From a checkpoint of a small transformer trained on Wikipedia: rotary positions, no biases in attention or MLP.
Each number is 128 + 32 x the weight over its row's rms, rounded and kept within 0 to 255. Layers, rows and columns count from 0. The size above them is the row's rms in percent of the matrix's.

# layer 8 MLP gate, 512x128, rms 0.268, rows 263-297, columns 0-63
size [ 98 116  91 101  97  92  94 104 102 104  90  98 100 103 106 102 103 114 103 100  90 108 103 104 116  96 109  94  96 108  97  97  94 109 103]
[[136 141 161 142 149 123 160 141 104 145 122 153 143  69 199 151 106 153 129 147  81 159  68  79 110 158 124  82  88 129  81 112  84 101  67 138 123 152 112 135  65 108  80 114 151  89 129 101 176 132  87 115 154 158 137 193 175  90 135 159 180 147 163 139]
 [148 145 191 136 172 150 147 176 107 109  70  95 104 124 169 150 164 184 179 115  73 154 152 154 182 115 112 145 152 106 113 183 141 110 195 108 125 129 155  77 153 118 201 126 109 106 114 163 141 145 124 150 153 160 183 118  63 146 132  77 136  40  96 123]
 [134 117 114 151 114 156 143 134 101  81 141  95 144 160  97 100  89 213 146 130  90 209  72 146 104 100  71 148 113  91 125 167 124 204 138 115 148 157 149 106 107 119 169  79 131 152  63 138 189 127 151 143 118 124 169 148 151 150 201  68 117 117 145 179]
 [143 200  90 133 166 160  79 137  96 185 101  99 119 144 138  33 145 100 162 145  86 121 144  87 129  79 144  72 154 149 106  84 133 166 165 117 153 115 133 149 126 171  92 144 127 148 102 122 134 120 154 117 107 152 144 129  75 184 181 117 177  76 102  99]
 [127 180 123 108  83 139  85 111 133 147  94 152 107  99 170  62 104 151 115 142 168 191 179 151  96 115 114 107 173 165 159 111 137 162 112 170 128 106 135 140 167 118  93 151 134 166 142 101  94 115 125 107 153 121 175 120  63 141  85  96  80 125 119 129]
 [153 191 137 133 113 169 126 111  89 102  92 160 118 168 146 109 122 127 114 118 134 131 146 174 138  91 103 137  95 149 126 100  67 123 151 124 117 126 114 128 121 129 187 156 119 154 179 131  89 232 108 196 124 162 187  59 147 140 102 131 158 122 110 215]
 [ 84  95 130 122 178 166  99 167 140 122  98 112 175 122 134  82  54  85  90  82 127 131 104 114 166 180 101 167 149 151 101 118  74 187 110 157 123  96 108 134  55  95 127 127 179  66 176 196 129 126 141  99 148 156 106 127 120  77 125 100 113 149 174  94]
 [ 78 142 134  73 163 111 100 123  85 114 138  77  81 157 180  72 111 144  84 180 126 165 159 107 174 123 129 145 174  71 144 114  94 148 156 119 135 143 106 170  86 125 148 145 142 139 142 150  88 131 137 150 128 210 113 158 195 138  86 150 161 135 152  55]
 [119 118 116 179  90 145 174 135 165 115 142 105 123 113 140  99 112  77 128 119 172 138 173  68 143 149 148 124 163 194 109  71  99 113 122  82  89 176 130 160 155 164 152 128 182 132 150 153 141  94 125  93 141 212 134  62 130 125 117 104 105 158 156  95]
 [143  87 166 147 138 104 215 163 164 140 105 194 107 135 110 142 131 174 131  71 143 147  90 138 131 100 193 148 122  97 151 128 148 142 114 166 132  89 157 187  82 103 111  87 109 104 197 159  82 182 142 118 108 121 114 108 152  67 139 149 158 159 120  73]
 [122 125  92 131 143 130 137 175 204 138 124 115 143 129 117 123 155 109 110 177  28 122 154 117 129 154 123 104 140 120 133  98 141 144 121 129  95 153 199 179  96 123  86  98 101 198 130 106 120  76 136 145  74 157 193  71  91 127  96 134  90 161 170 128]
 [116 106 164 135 198  92 167 199  86 122 137 130 135 130 120 178 152 120 140 100 132 129 118 185 170  67 113 119  73 207 106 121 126 115  90 145  55 117 173 116 133  85 124 169 141  97  74  75 126 135  81 126 134 134  89 114  36 143 183 175 112  72  52 114]
 [129 135 107 148 161 146 123  99 111 110 138 155 163 147 139  80 191 133 107 209 171 136  90 152 217 108 136 173  81 156 176 134 154 133 112  66  90 159 132  91 138 124 114 153 167 107 111 117 133 111 110 137  74 155 153 115 105 133  95 160  86 143 108 176]
 [104 109 146 104 134 159 136 164  97 127  88  85 125 110 121 140 108 135 135 120 116 109 196 136  71 109 142 103 168  96 184 152  77 136 150 107  99 149 149 164 166  92 177  51 134 106 125 124 130 115 169 194 161 174 145 155 144 132 183 121 161 145 124  91]
 [161 119 131 107 131 128 149 146 166 173 135 136 202  74 116 137 122 155 150 139 115 151 164 106 153 119 139 109 164  81 127 131 152 136  99  85 129  75 159  91 128  82 130 136 126 147 210 137 118  85 158  98 168 138 101 124  99 135 100  92  94 149  85 123]
 [153  70 105 121 140 120 193 124 157 139 123 150 145 131 144 117 116 116 150 150 179 110 126  76 114 149  78 135 129 163 132 108 115 148 186 141 126  84 150 150  92 143 161 144 199  98  87 103 116 128 127  37 150 128 180 108 110 115 135 176  59 172 166 118]
 [146 131 107 143 176 137 122  73 104  76 141 171 136 216 108 128 134  96 212 151 130 108 148 154 154 157 107 116 197 118 103 109 119 165 155 149  69 147 137 145 128 168 106 129 143  71 122 123 116 119 153 150 156 172 187 135 146 135 135 142 136 159 119 176]
 [135  71  84 107  81 109 160 105  95 162 122  89 124  81  84 151  70 141 149 122 107 166 130 164 148 108 185 105 121 155 129 146 130  84  88 136 110 142 148 132 187 173 172  43 101 121 137 110 137 108 119 127 102 173 174 117 110 144 168 114  96 167 144  77]
 [143  99 127 166 211 143 153 157 120 126  89 116 138 159  76 153 150 141 192 117 151 121  23  92 150  82 125 101  90 134 138 103 146  84  86 111 134 169 163 146 110  81 143 117 118 124 112 134 128 128 118 107 153 113 136 136 128 130  76 165 144 105 182 119]
 [146 100 116 130 177 124 103 127 148 237 174 134 129 146 115 112 168 156 125 150 106  82  25 129  99 151  79 146 152  84  93 139 100 130 154 120 120  78  96 133 171 166 154 118 147  97 135 160  88 133 118 122 160 139 124 111 154 171 108 136  94  94 124 149]
 [144 189 158 138  75 119 172 108 161  95 120 143 178 151  70  80 156 149 191 114 148  84  74 157  85  36 147 131 119 134 113 143 100 131  78 135 171 113 141 121  98 117 169 153 121 171  87 153  93  78  80  88 214 173 125  60 182 196 100 118 152 100  81 108]
 [129 150 112 130 150 142  73 121  59 164  45 117 127 140  89 150 188 174 140 165 103 131 140 158 113 167 156 164 113 175 144 110  95  85 146 104 151  62 191 122 158 133 142 122 121 145 161 153 143  34 155 165 127 190 134 129  54  94  77 143 118 114 133 166]
 [144 161 139 141  90 141 152 114  56 112 131  88  84 135 122  74 129 112 152 101 162 183 113 127  85 104 109 180 136 188 149 141 119 127 174 134  95 142 150 158 118 174 147 110 129  54 137 142 126  27 107 162 139 109 114 109 155 166 107 104  96 152  95 171]
 [102 168  78 121  56 152 156 164  95 135  38 124 108 106 148  96 147 139 137 166 128 127 159  79 134 147  90 164  99 150 140 121 132 142 202 161 158 141  99 158 123 116 156  83 195 165 115 156  80 141 108 112 110 171 151 100  74  78  94 164 112 159 131  95]
 [138 146  72 138 114  81 153 143 162 109 126 123 137  86 116 140 172 113 106 106 115 142 170 102 107 132 172 132 141 119  89  88  95 128 157  98 104  87 140 143 160 145  80 146 109 120 108  87  68 109  82 127 183 169 205  88 148 154 158  99 140  76  75 131]
 [112  95 174 105 166 175  99 117 129  99  95 152 150  90  76  86 116 150  81 122 124 153 189 179 128 103 116 153 128 165 144 128  78 101 147 104  80 119 150  94  88  51 124 106 163 147 137 101 148 146 146 118  60 152  83 131 125 127 163  78 103  96 143  65]
 [ 90 138  84 113 101 152 123 159 167 132 125 124 119 119 155 128 145 156 114 137 138 177 140 149 134 103 124 137  91 102  91 182 132 115  62 139 111 137 131 128 116 132 103 125 128 108 125 184 119 100  98 127  95 137 106 167 156 124 105 103 174 121 121 222]
 [145 180 107 114 119 160 152 119 126 146  72 188 165 161 143 143 122 153 130 136 128 129 124 165 126 150 126 109 171 165 113 128 137 145 176  92 157  77  92 144 130  94 100 109 133 107 149 130 119  56 169 185 148 119 199 145 118  49 110  78 123 126 140 115]
 [ 96  89 116 145 130 124 106 111 167  94  98 149 156 127 111 139 167 149 116 159  64 148 187 126 117 135 125 108 127 139 128  84  86 148 131  73 153 129 174 126 154  94 106 123 100 144 159 145 131 112 126 139 160 171 148 157 129 141  76 109  59 129 127 173]
 [185  83 113 147 125  25 105 150 105 106 109 132  91  59 167 139 120 166  93 175  87 151  84 137 146 169 115 118 122 137 162 138 164 161 111 204 109 157 210  76 117  63 180 141 135 187 144  96  78 180  77 137 160 134 150 128 139 122 176  95 164 117 111 121]
 [ 93 149 145 169 138 102 139 106 123 155  82 177 144 122 150  74 152  43 133 179 133 164  80 152 128  93 161 136 174 110  99  49 105 141 154 153 126  82 105 144 144 108 148 177  99 112  99 133  44  55 154 150 123 148 111  69 117 137  96 140 135 110 150 143]
 [161 119  92 116 186 161 125 142  83 152 183 122 164 136 163 127 122 143 137 120 163 133  92  74  94 160 107  77 118  59  87  75 140  83 138 138 146 113  99 116 111 194 155 110 126 167  81 116 114 162 159 126 140 187 153 134 133  62 130 156 156 196 109 181]
 [149 129 156 131  70  69 173 131 120 121  54  96 141  84 140 109  43 155 102 142 151 104 122  96 133 231 117 100  64 105 133 151 124 134 106 102 153 148  65  66 146 104 154 137 139  92 109 140 119 102 101 112 150 107 138 129 101 148 113 107  86 180  94 126]
 [150 118  93 152 124 125 122 110 126 135 131 131 131 117  81 148 193 106 142  90  72 132 163  30  74 182 124 124 127 102 140 151 109 199 138 148 140 200 163 128  99 121 107 144 198 174 196 139 137  99 158 108 190 108  76 114 137 171 159 153 111 133 170 152]
 [ 91 109 112 194 160  76 129 111 147 129 126 136 105 136 113 128  77 121  24 121 121 171 116 118 148  86  43 145 184 119 132 120 101 151  89 182 129  66 141  95 154 161  80 152 134  97 117 137 106 165 161  77 121 138 157 130 109  82 102 103 152 186 149 146]]
# layer 8 MLP up, 512x128, rms 0.271, rows 263-297, columns 0-63
size [105 109  86  97 102  91  95 108 104 101  99  87 102 103 110 105 103 106 106 107  95 112 107  96 120  97 108  98 105 112  99  96  95 105 100]
[[139 124  44  71 188 149 183 179 144 162 132  83  93 126 152  77 122 108 148 145 114 151 108 188 128  86 110  66  86 129 165 116 101 135 160 105 139  96 110 186 182 137 111 131 153  78 130 110 197 133  66  83 125 134 142  85  99 142 166  89 114  92 147 129]
 [119 163 131 195 128 172  71 191 115 151 167 115 139 148 120 125 131  86  72 120 122 125 130 101 147  54  56  42 188 144  81  65 122 165 112 158 139 123 146 159  98 138 119 163  91 178  84 118 150 102 149 133 110 127 110 117 135 141 192 153  98 148 136 118]
 [116  86 147 156 117 122 152 150 102 162 118  57 165  75 131 173 164 147 131 100 175  94 148 121 116 158  88 113  95 132 168 118 164  94 143 121 144  88  84 130 101 118 149 129 115 130 106 136 146 103 113 105  77 195  95 160  90 138 151 139 183 125 156  79]
 [ 99 105  98  83 236 157 153 182 141  95 169 118 166 213 110  90  99  81 124 121 111 196 120 144 190  99 137 137 139  98 101  93 114 154 157 119 100 164 130  92 101 121 160 141 127 103 142 148 193  88 102  92 186 108 112 152 137  82 113 107 111 169 125 120]
 [117 103 111  82 122 113 174 177 154 139 129 130 170 106  78 210 114  97 150 118 113 129 156 150 152 147 140 142 148  78 147 221 134 152 230 190 115 129 136 133 136  94 160 113  94 152 164 114 146 133 104 130 223 145 126 135 160 187 110 125 182  90 129 128]
 [126 136 158 242 124 151 117 140 133  92  74 150  92  93 144 158 105  97  93 142 198  96 118 113 152 132 142 106 104 134 120 125 180 175  95  99 115 104 164  89 106 117  65  66 153 130 102  87 151  67 177 162 146 120 104 173  87 129 214 125 103 109 138 113]
 [122 105  83 126 149 118 135 113 121 146  98 193 136 122 128 141 133 115  88 101 134  88  74  83 147 107 141 153  82 174 130 118 150 133  94  89 132 133 142  66 180 154  84 114 123 148 128  85 142 206 122 115  41  62 121 111 113  93  95  56  81  68 157 136]
 [ 93 107 151 118 136 165  91  90 145  94 199 175 115 121  51 110 138 122 119 122 117 120 106 132 117 120 192 174 169 103 121 174 129  97 133 102 107 178 103 161  89 183  69 108 136 111 112  92  88 105 115 125 179 127 131 160 130 149 136 174 139  88 219 130]
 [152 108 136  99  84  88 161 121 110 171 182 128 130 117 116 117 153 137 128  84 121  97 130 156 136 151 100 109 147 135 107 147 126 108  70  99 161 123 160 118 113 178 127 132 112 234 137  89  88 133 138 172 124 154 156 112  89 155  73 142 139 133  81 172]
 [ 89  82 128 107 154 142 177 135  87 155 203  99 110 125 131 147 130 115 154 118 110 142 100 104 159  86 156 168 135 164 132 182 160 138 114 175 116 115  76 105 155  78 160 143 128 119 157 147 126 148 142  95 132 143 155 118 105 142  45 149 117  92 124 141]
 [143 103 140 148 104 125 114 173 111 113 132 136 117 147 140 131 161 129 135 159 105 108 173  97 137 153 109 173 130 109 105 127 141 125 130 175 126 148 164 111  79 134 108  67 152 130  93 145 212  58 140 124 116 121 208 156 176  97 159 133 175 150  96 171]
 [147  92 135 153 100 131  79 103 149 150 130 135 165 129 121 112 109 129  96 138 111 129  71 176 107 153 142 141 187 118 131 119 109 131 155 109 204 134 114  93 187 128  91 163 155 120 147 133 105 166 183 129 130  97 168 146 208 111 103 129 114 148 175 180]
 [134 133 129 166 153 125 200 122 174 148  44 140 139 139 145 134  93 158 147 132 155 112 143 132 160 111 134 143 107 134  84 118 121 182 124 122 103 108 118 109 118  95 111 109 105  96 121 135 109 177 178 159 121 202  69 114 114 182 104 111 152 161 164 108]
 [141 140 107 111  36  86  71 155 145  92 152 141  73 144 150  73  74 131 165 174 113 133 159 155 168 137 120  86 163  88 125 111 149 116 115 114 212 139 134  98 157  76 155 146 127 172 146 131  92 135  97 102 131 114 183 141 102 196 131 135  90 165 160 134]
 [148 137 110 121  94 164 124  92 157 141 135 129 161  62 158 154 130 162 133 150 155 112 144 186 113 124 144  87 114 205 142 121 115 130 140  97 101 103 122  92 173 171 130 100 127 115 162 148 131 167 147 169 104 158  70 147 122 105 175  95  72 134 136 161]
 [120 173 150 107 118 119 123 142 162  98  99 176 105 157 116  90 102 118 153 124 181  66 155 110 112 176 144 183 142 177 142 210 165 145 131 166 131 105 122 133 202 178 201  72  97 132  69 198 134 113 145 138 166 140 132  68  71 132 202 115  71 156 109 150]
 [128 186 115 143  75  97 122  77 117 206 152 155 165 174 125 164 176 144 204 112  95 166 139  57 165 128 124  90 203 119 162 107 149 151 183 163 140 119 119 117 109 151  93 101 113  58  80 145 125 136 109 130 138 115 162 117 136 159  80 117 111 140 197 106]
 [110 146 135 114 172 154 100 161 110 130 103 104 108 157  87 127  96  99  99  41 104 152 165 148  99  98  95  91 166 121 105  60  50 151 100 147 213  67 126  85 117  78 147 152  64  78  88 171  70 147 110 172 152 118 123 136 160 116 150 105 154 138 168 200]
 [162 113 126 213 152 129 143 123 175 142 153  95 173 157 113 120 155  86 124 108 103 171  99 107 130  56 161 125 168 125 131 100 166  96 110 119 156 107 151 148 109 133 205 177 140 141 147 118  93 122  90 137 102  72 125 135  93 174  84 134 109 152 174 160]
 [ 72 116 144 110 167 101 185  74  69 146 145 138  90 131 158 143 146 128 139 146 163  45 110 185 103 114 128  85 107  76  87 119 138 159 114  94  88 162 114 101 161 135 139 169 117  84 128 162 111 141 158 154  90 130 136 141 125 181 140 153 129 109  89 108]
 [165 185 113 110  90  67  93  82 137 184 153  50 211  97  64 129 112 117 102 133 155 117 116 191  88 135 147 101 147  91 138 133 189 138 151 146 145 108 107 158 102  94 133 111 150  82 191 148 108 186  87 134 163 111 111 150 139 114 130 117 141 150 124 181]
 [165 131  92 120 152  57  76 159 140 162 115 101 138 106  89 144 174 115 126  89 114 166 181 124 129 153 163 169 137 118 152  67 102 106 115  94  71 181 118 173 136 156 133  99 157  94 179 141 132 143  93 139  98 165 145  68 145 152 140 110 117 123 106  81]
 [149 162 133  85 119 174 143 148 124  77 116 146 156 168 131 113 122  82 137 156 105 140 118  70 175 133 134 154 120  84 205  83 144  93 112 101  98 181 142 153 167 149 180 144 106  66 114 164 167 127  66  92 135  89 113 127 155  86 121 139 131 121 148 156]
 [102 115 139 214 102 146  57 104 157 181  86 115 192 130 109 126 207 158 117 114 122  99 117  59 165  90 107  62 121 179  98 127 126 109 156 155 112 149 168 165 146  74 161 164  82 112 134  81  76 144 144  64 130 145 105 105  76 124 131 154 150  96 110  94]
 [130 156 127 152 151  90 110 105 137 199 124 106 147  70 143  71 108 143  89 121 157 157 181 139 124 118 109 121  70 143 123 170 127 127 147  90 135 138 142 234 164  98 153  54 106 139  69  67  75 120 165 124 160  92 135  99  96 143 125 115 104 124  52 125]
 [177  83 123 110 119 173 132 104  89 102 151 140  91 130 115 144 115 114 149  72  98  89 189 138 146 124  89 154  84  94 138 151 137 102 133 110  69 115  96 120 104 110 118 114 138 124  83 218 147 139 143 153 181 152 111 178 106 137 101 105 116 144  87  95]
 [146 165 126 113  91 134 117 130 152 132 200 146 103 190  69 174 141 104 167 126 115 169 123 143 123 100 150 134 112 126 215 132 155  92 101 151 210 113 114 118 118 123 137 174 131  82 111 142 104 129 133 145 108 182 151  87 128 119 108 167 120 112 160 105]
 [202 133 136  58 116 127  68  88 100 160 116 171 151  55 106 149  62 140 139 154 136 175 133 170 181  89  71 109 131 165 155 170  98 162 159 139 135 129 109 157  90 127 132 150 112 165 212 165 146 140 159 124 126 137 167 120 125 115 191  88 121 114 157  61]
 [183 173  83 117 129 166 133 108  69 213 101  99 186 111 114 101 125  76 136 189 129 135 115 174  97  67 109 115 155 159 188 150 127 142 202 131 128  95 153 146 180 127  85 107 142 131 167 133 136 119  86 145 142 107 148 158 140 110 119 116 165  97 145  96]
 [142 162 141 167 171 116 128  54 177 148  63 109 104  99 133 132 146 173 143 100 106 122 145 143 146 144  84  84 148 156 109 144 177  80  78 127 107 219 153 186 123 126 135 162 144 103 112 140 163 165 102 121 150 108 154 102 148 102 108 120 117 128 106  92]
 [136 127 131 209  95 193 124  79 116 131 167  98 174  93 119 124 177 137 123 120 103 185 127  87 149 111 110 141 113 148 146 144 103  91 175 174 166 188 172 125 116  88 132 152 143 185 175 184 122 129 121 157  94 148 151 192 170 166 138 174 124 132 138 180]
 [146 138 152 152  88 111 164  84 110 121 112 108 122 118 133 102 139 137 138 144 146  97 125 104  97 170 116  84 128 109 133 118 176 135 163 101 103 204 150 134 111 170 144 148 139  76 146 125 191 149  99 130 110 161 187 106 135 132 120  84  97 109 138 143]
 [167 118  80 102 169 114  88 102 114 129  98 106 143 206  81 102  95 146  82 114 135 178 146  90 123 138  97 124 174 134 159 123  96 153 127 167 117 138 133  63 143 179 143 141 121  96  80 126  99 133 173 107 112 186 170 139 148 150 156 144 101 178 156 145]
 [101 117  86  79 111 148  82 169 120 131 157 121 120  48 146 109  99 195 170  81 122 152 147  98 155 173 113  89 182 125 157  74 142 162 123 135  95 172 106 148 165 117 121 146  91 159 149 126 169 105  78  80 142 103 146 142 178 175 110 121 114 136 149  88]
 [107 145 125 166  64 103 159  57 117 164  98 144 201 152 153 139 162 140  40  94 130  77 117 172 131  81 122  62 121 119 172 163 118 161 145 113 144 125 131 163 124 159 135 139 218 110 110 136 150 170 167 126 141 150 103 191  66 147  85 177 185 193 138 133]]
# layer 8 MLP down (transposed), 512x128, rms 0.246, rows 263-297, columns 0-63
size [105 109  99 100  99  92  96 104  97 103 101  99  95 103 106  98 100 100 102 110 103 111 103 103 106  99 106  98 101  91 100  95 101  99 106]
[[127 130  90 132 143 132 109 114 163  86 136 187 186 101  81 142 144 140 124 118 102 164 111 104 163  91 134 107 108 109 117 128  81 109 110 113 156 109 130 187 139 154 136 194 152 136 142 214  95 206  93 120 142 124  94 134  89  53 195 145 140 144  92 218]
 [ 85 135 175  50 157 122 135 115 167 183  99 181 124 149 172  92 178 156 155 130 137  82 134 107 170 147 164 112 131  96 114 168 131 133  98  94  98 144 102 102  81 137 199 125 106 111 194 108  88 141  66 162 183 113 121 116 136 127 131 124 122 107 174 154]
 [164 112  91 128 105 114 110 184  66 120  92  97 161 171 110  86  63 167 144 123  79 184 119  92  73 146  74 139 142 105 115  83 148 127 136  82 161 152 118  99 166  82 177 131 118 105  90  81 199 159 191 162 192 140 163  93 149 101 156 123 108 101  99 152]
 [130 104 146 104 164 126 124 102 139 147 100  57  94 127 132  84 102 151 123 105 143 127 110 114 147 110  86 144 118  54 150 110 156 138  76 114  93 171 113 152 103 131 114 132  81 144  97  99 136 117  78 140 164 168 134  88 134 133 127 131 173 122 180 166]
 [156 175 175 133 133 160 131 104 116 120 105  91 149 111 115 150 172 127 129  78 128 100 121 148 121 127 141 132 179 110 108  91 121 109  80 110  57  77 151 150 120 176 183  80 103 171 105 112  67 166 128 115 150 127 125 104 148 142 100 114 160 105 101  89]
 [186 161 191 126 121 119 163  76  85 119  90 143  81 142  77 107 161 160 130 146 111 121 180 113 147 101 140 143 139 105 119 130 158 104 148  77 133 147  81 114 139 117 175 153 112 127 123 158 162 226 128 132 115  90 179 115 139 138 119 144 145 144 100 105]
 [102 152  72 130 118 140  41 122 156  89  80 150 169 149 116 158 128 105 103 129 119  96 127 158  82  85 143 172 155 122  64 149  90 112 152 151 139 136 121 185 169 149 119 121 159 130  81 150  56 119 226 119 172 145 101 143 121  64 122 140 101  98 133 157]
 [162 111 148 110 156 129 119 140 220 161 105 120 189  38 101 113  81 121 117 121 150 130 121 141 101 117 127 104  63 127  51 106  95 150 169 103 185 105 120 159 147 156 138  95  60 119 124  68 162 135 124 149 103  99 179 150 161 140 122 111 120 126 150 105]
 [100 145 147  56 159 129 141 154 135 113 128 172 142 160  92 205  82 173 111 127 126 136 222 148  72 139 184 117 114  93 104 147  88 156  92 157 101 130 133 135 135  97 137 144 117 121  92 158 141  75  91  83 131 122 173 124 155 203  90 151 159  63  91 159]
 [134 134 123 150 106 156 182  66  99 142 120 166 144 112 189 168 137 214 151 137 151 104 106 133 168  95 148 106 197 106 137 113 157  84 140  87 130 112 139 123 139 156  90 102 154 126 122  58 145 186 140 182 144 127  67 166 124 113 121 118 122 105 138 113]
 [116 142 121 159 123 132 114 163 131 125 126 188 168 150 163 145  94 135 134 176  99 161  84 148  95 152 185 224 166 140 156 163 161 111  79 134 173 116 173 135 104  81 177  95 139 145 109 118  97 124  75 155 193 110  81 119 132 124 129 173 154 122  88  95]
 [137 136 138  91 107 162 129 130 111 162 105 167 113 118 135 117 131 179 111  83 170  83 106 162 136 149 130 144 122 116 140  73 110  86  67 175  94 136 138 106 117 149 139 149 133 100 135 165 122 149 133   8 119 155  76 129 146 179 151 166  92 154 104 144]
 [134 143 146 131 144 194 162 195 167 120 120 135 146 120 128 140  99 127 192  95 175 165  93 117  96 156 127 179 147 118 159  76 151  97 146 142  96 131 131  70  87 175 147 181 101 159 125 101 145 124 132  87 162 136 151 117 177 117 145 150 120 147  85 139]
 [199 140 144  86 143 158  83 156 134 149 120 114 116 169 149 175 135  71 141 101 141 119 121 159 115 137 109  71 176  64 143 154 123  95 130  90 100 127  97 176 129 145 133  88 135 117 111 143 163  77 120 136  78 191 120 125 166 177 195 155 181 121  95  87]
 [117 104  82 172 137 103  62 134 158  74  51 152 194 106 137  70 164  51 153 128 117 125  96 142 167 140 150 111 119  94 136 133 111 112 178 143 111  94 171 133  85 127 109 117 149  99 110 135 100 138 108  25 132 156 108 152 118 123 133 104  98 135  60 132]
 [155 134 161 108 152 122 193 181 117 130  82  91 132 114 128  82 128 101 139 175  74 119  97 116  95 123 109  94  81 142 124 128  87  78 160 129 102 141 140 162 127 107 137 144  71 130 152 136 136 103  64  91 174 108 108  35 179 174 145 158 121 142 176 155]
 [131 165 178  77 183 140 133  47 102 132 126 140 180 139 125  97 113 138 150 149 116 155  78 138 108 117 152 117 123 167 125 139  58 143  63 130 111 159 114 156 175  99 104 116 117  94 172  60  91 111 111  79 151 100  90  89 160 164 167 152 130 121 122 131]
 [190  91  93  91 140 113 123  71 166 145 160 115 166 114 169 108  93  82 141 133 101 109  72 144 185 102 134  57 101 188 120 113 122  95 128 130 132 160 146 110 171 132 115 113 183 140  55 112 163 110 140  80 145 145 152 182  78 134  76 131 148 155 106  81]
 [140  23 128 150 115 177 157 106 192 123 131 180 117  95  83 107 110  80 127 142 191  79 142 167 173 144 130 131  89 164 149 136 127 143 125 128 160  86 101 116  58 119 123 149 127 131 160  98 132  73 135 170 127 107 107 153 167 179 131 144 140 167 102 117]
 [126 148 100  98 106 125  93 138 143 111 132 153 159 154 102 109 123 132 167  86 129 105 101 112  94 133 103 109  59 153 138 142 119 167 138 126 147 170 109  76 182 108 114 192  83 111 164 140 133 147 136 107 196 147 143 104  73 131 189 150 103 118 114 102]
 [156 115 146 118  95 132 142 192 211  76 100 130 143 112 158 134 138 138 129 104 179 118  98 110 129 144 163 142 104 153 163  66 131 134 103 105 119 104 105 130 132 152 128 141 152  99 163 100 183 161 137 178 185 116 101 160  84 166  99 106 193  82 106  59]
 [164  30 125 161  85 127 126  72 110 170 151 165 116 141 112  87  77 117 150 107 134 128 174 157  64 124  78  69 111  69 154 108 180 165 125 143 117 134 106 106 116 143 179 153 125  81 135 200 117 125 161  94 125 165  76 154 163  85 114 177 115 108 153 124]
 [127 120 190  36 135 144 134  94 112 163 173  76 151 142 121 131 129  56 113 135 148 137 176  98 211  86 113 115 130 138 149 166 103 134 190 131  93 126 114 175 136 126  98 167 211 118 127 161 114 137  63 100 128 124 134 142 130 138 107 184 135 119  90 133]
 [172  83  38  96 121 142 170  96 148 110 107 130 151 118 107 154 117  88 114 173 155 103 137 166 126 172  33 135 134 110 148 106 139 143 100 113 113 146 156 159 120 161 154 136 140 202 130 195 116 154 146 101 151 122 141 146 149 122 101  82 109 130 109 106]
 [118 136 118 112 159 127 144 127  79 145 135 136  93 153 171 131 122 126 181 151 125 146 124 144 151 147 127 131 168 139 125 137 158 181 120 166  63 131 114  98 106  38 106 152 120 186 160 161 174 169 191 157  28 122  85 187 220 143 157 113 138 179 157  99]
 [ 95 153 137 140 100 136 117 100  86 121  89 134 131 161 165 128 109 139 155 191 153 134  88  88 133 108 130 150  68 150 169 208 132 105 191 133 143 172 118 166 108 117 158 126 124 131  96 110 155  75 145 106 156 176 163 149 159 124 211 126 194 109  84 125]
 [ 67 116  98 102  85 139 168  70  97  69 105 160 148 136 108 193 166  95 169 124 102 138 145 160  83 132 215  64 100  91 170 123 100 148 171  94 144 150  76  95 140 117 155 171 129 167  53 178  93 131 137 125 155 143 107  95 115 137 107  92 184 154 108 142]
 [115 141 142 107 108 119 142 117 109 135  98  83  84  98 180 134 164  86 170 164 118 149 112 158  94  99 114 154 124 127  51 137 135  94 153 142 137  61 108 125  99 147 152 118 101 145 132  99 134  63  81 120 122 149 194 123  72  95 102 153  78 123 138 193]
 [188 134 158 104 115 161 181 155 159 122 180 116 123 141 132  96 193 177 164 139 133 132 123  96 141 121 149 189 131 108 143 136 136 147 151 115 119 118 173  97 110 146 178 127 142 166 121 107 138 177 143 117 156 136 113 149  73 151 131 150  90 118 129 108]
 [ 73 176 102 125  77 101 117 120 161 112 133  84  88  92 110  60 123 108 138 108 127 124 134 130 132 170 182  94 134 167 144  97 134 149 142 193 116  92 164  67  93  96 118 139  80 157 127 130 171 188 117 193  81 118  61 196 101 149 102 115 144 180 100  93]
 [201 125 164  97 102 100  85  93  87 134 146 111 145 137 136 160  99 116 127 178  91 127 155  93 105 118 183  92 162 164  84 152 140 139 120 158 118 156  79 139 128 147 131 115 110 166 195 103 115  96 112 172  95  69 119 161 133 104 116 148  98 126 117 120]
 [115 113 150 158  99 164 169 148  28 129  83 112  91 145 116 155 116 140 141 159 146 174  92 166 101 162  88 146 124 109 150 129 119 130 118 175 117 123 146  93 142 169 108 202 131  97  95 143  89 113 100 171  76 112  83 142 175 121  82 188 136 105  94 128]
 [138 160 191 116  70 130  90 125  96 184  78 141 118 116  76 135 143 173  99 126  93 146 102 107 153 120 121 106  80 129 113 141  75 127 169 124 139 156 148 120 190 154 211 168  73  56 141 170 106 117 104  88 104 144  99 176 119 170  84 123 129 186 154 149]
 [146 117 174  77 168 138 149 113  82 169 108 106 157 179 115 112 112 119 139  84 112 152 125 135 126 112 165 105 151  36  88 129 100 111 118 189 131  93 155 180 163 125 108 135 155 133 139  72 186 110 149 143 102 133 141 143  80 147 121  64 196 136 171 134]
 [121 143 166 127 107 129 187 153 127 116 149 135  93 120 113 119 111 227 183 131 127 101 138  85 116 166 133 144 160 131 158  93 153 132 189 123  89 186 136  69 129 124 160  97 169 133 160 130 180 107 138 134 149  97 134  75  95 192 159 122  77 136 113 126]]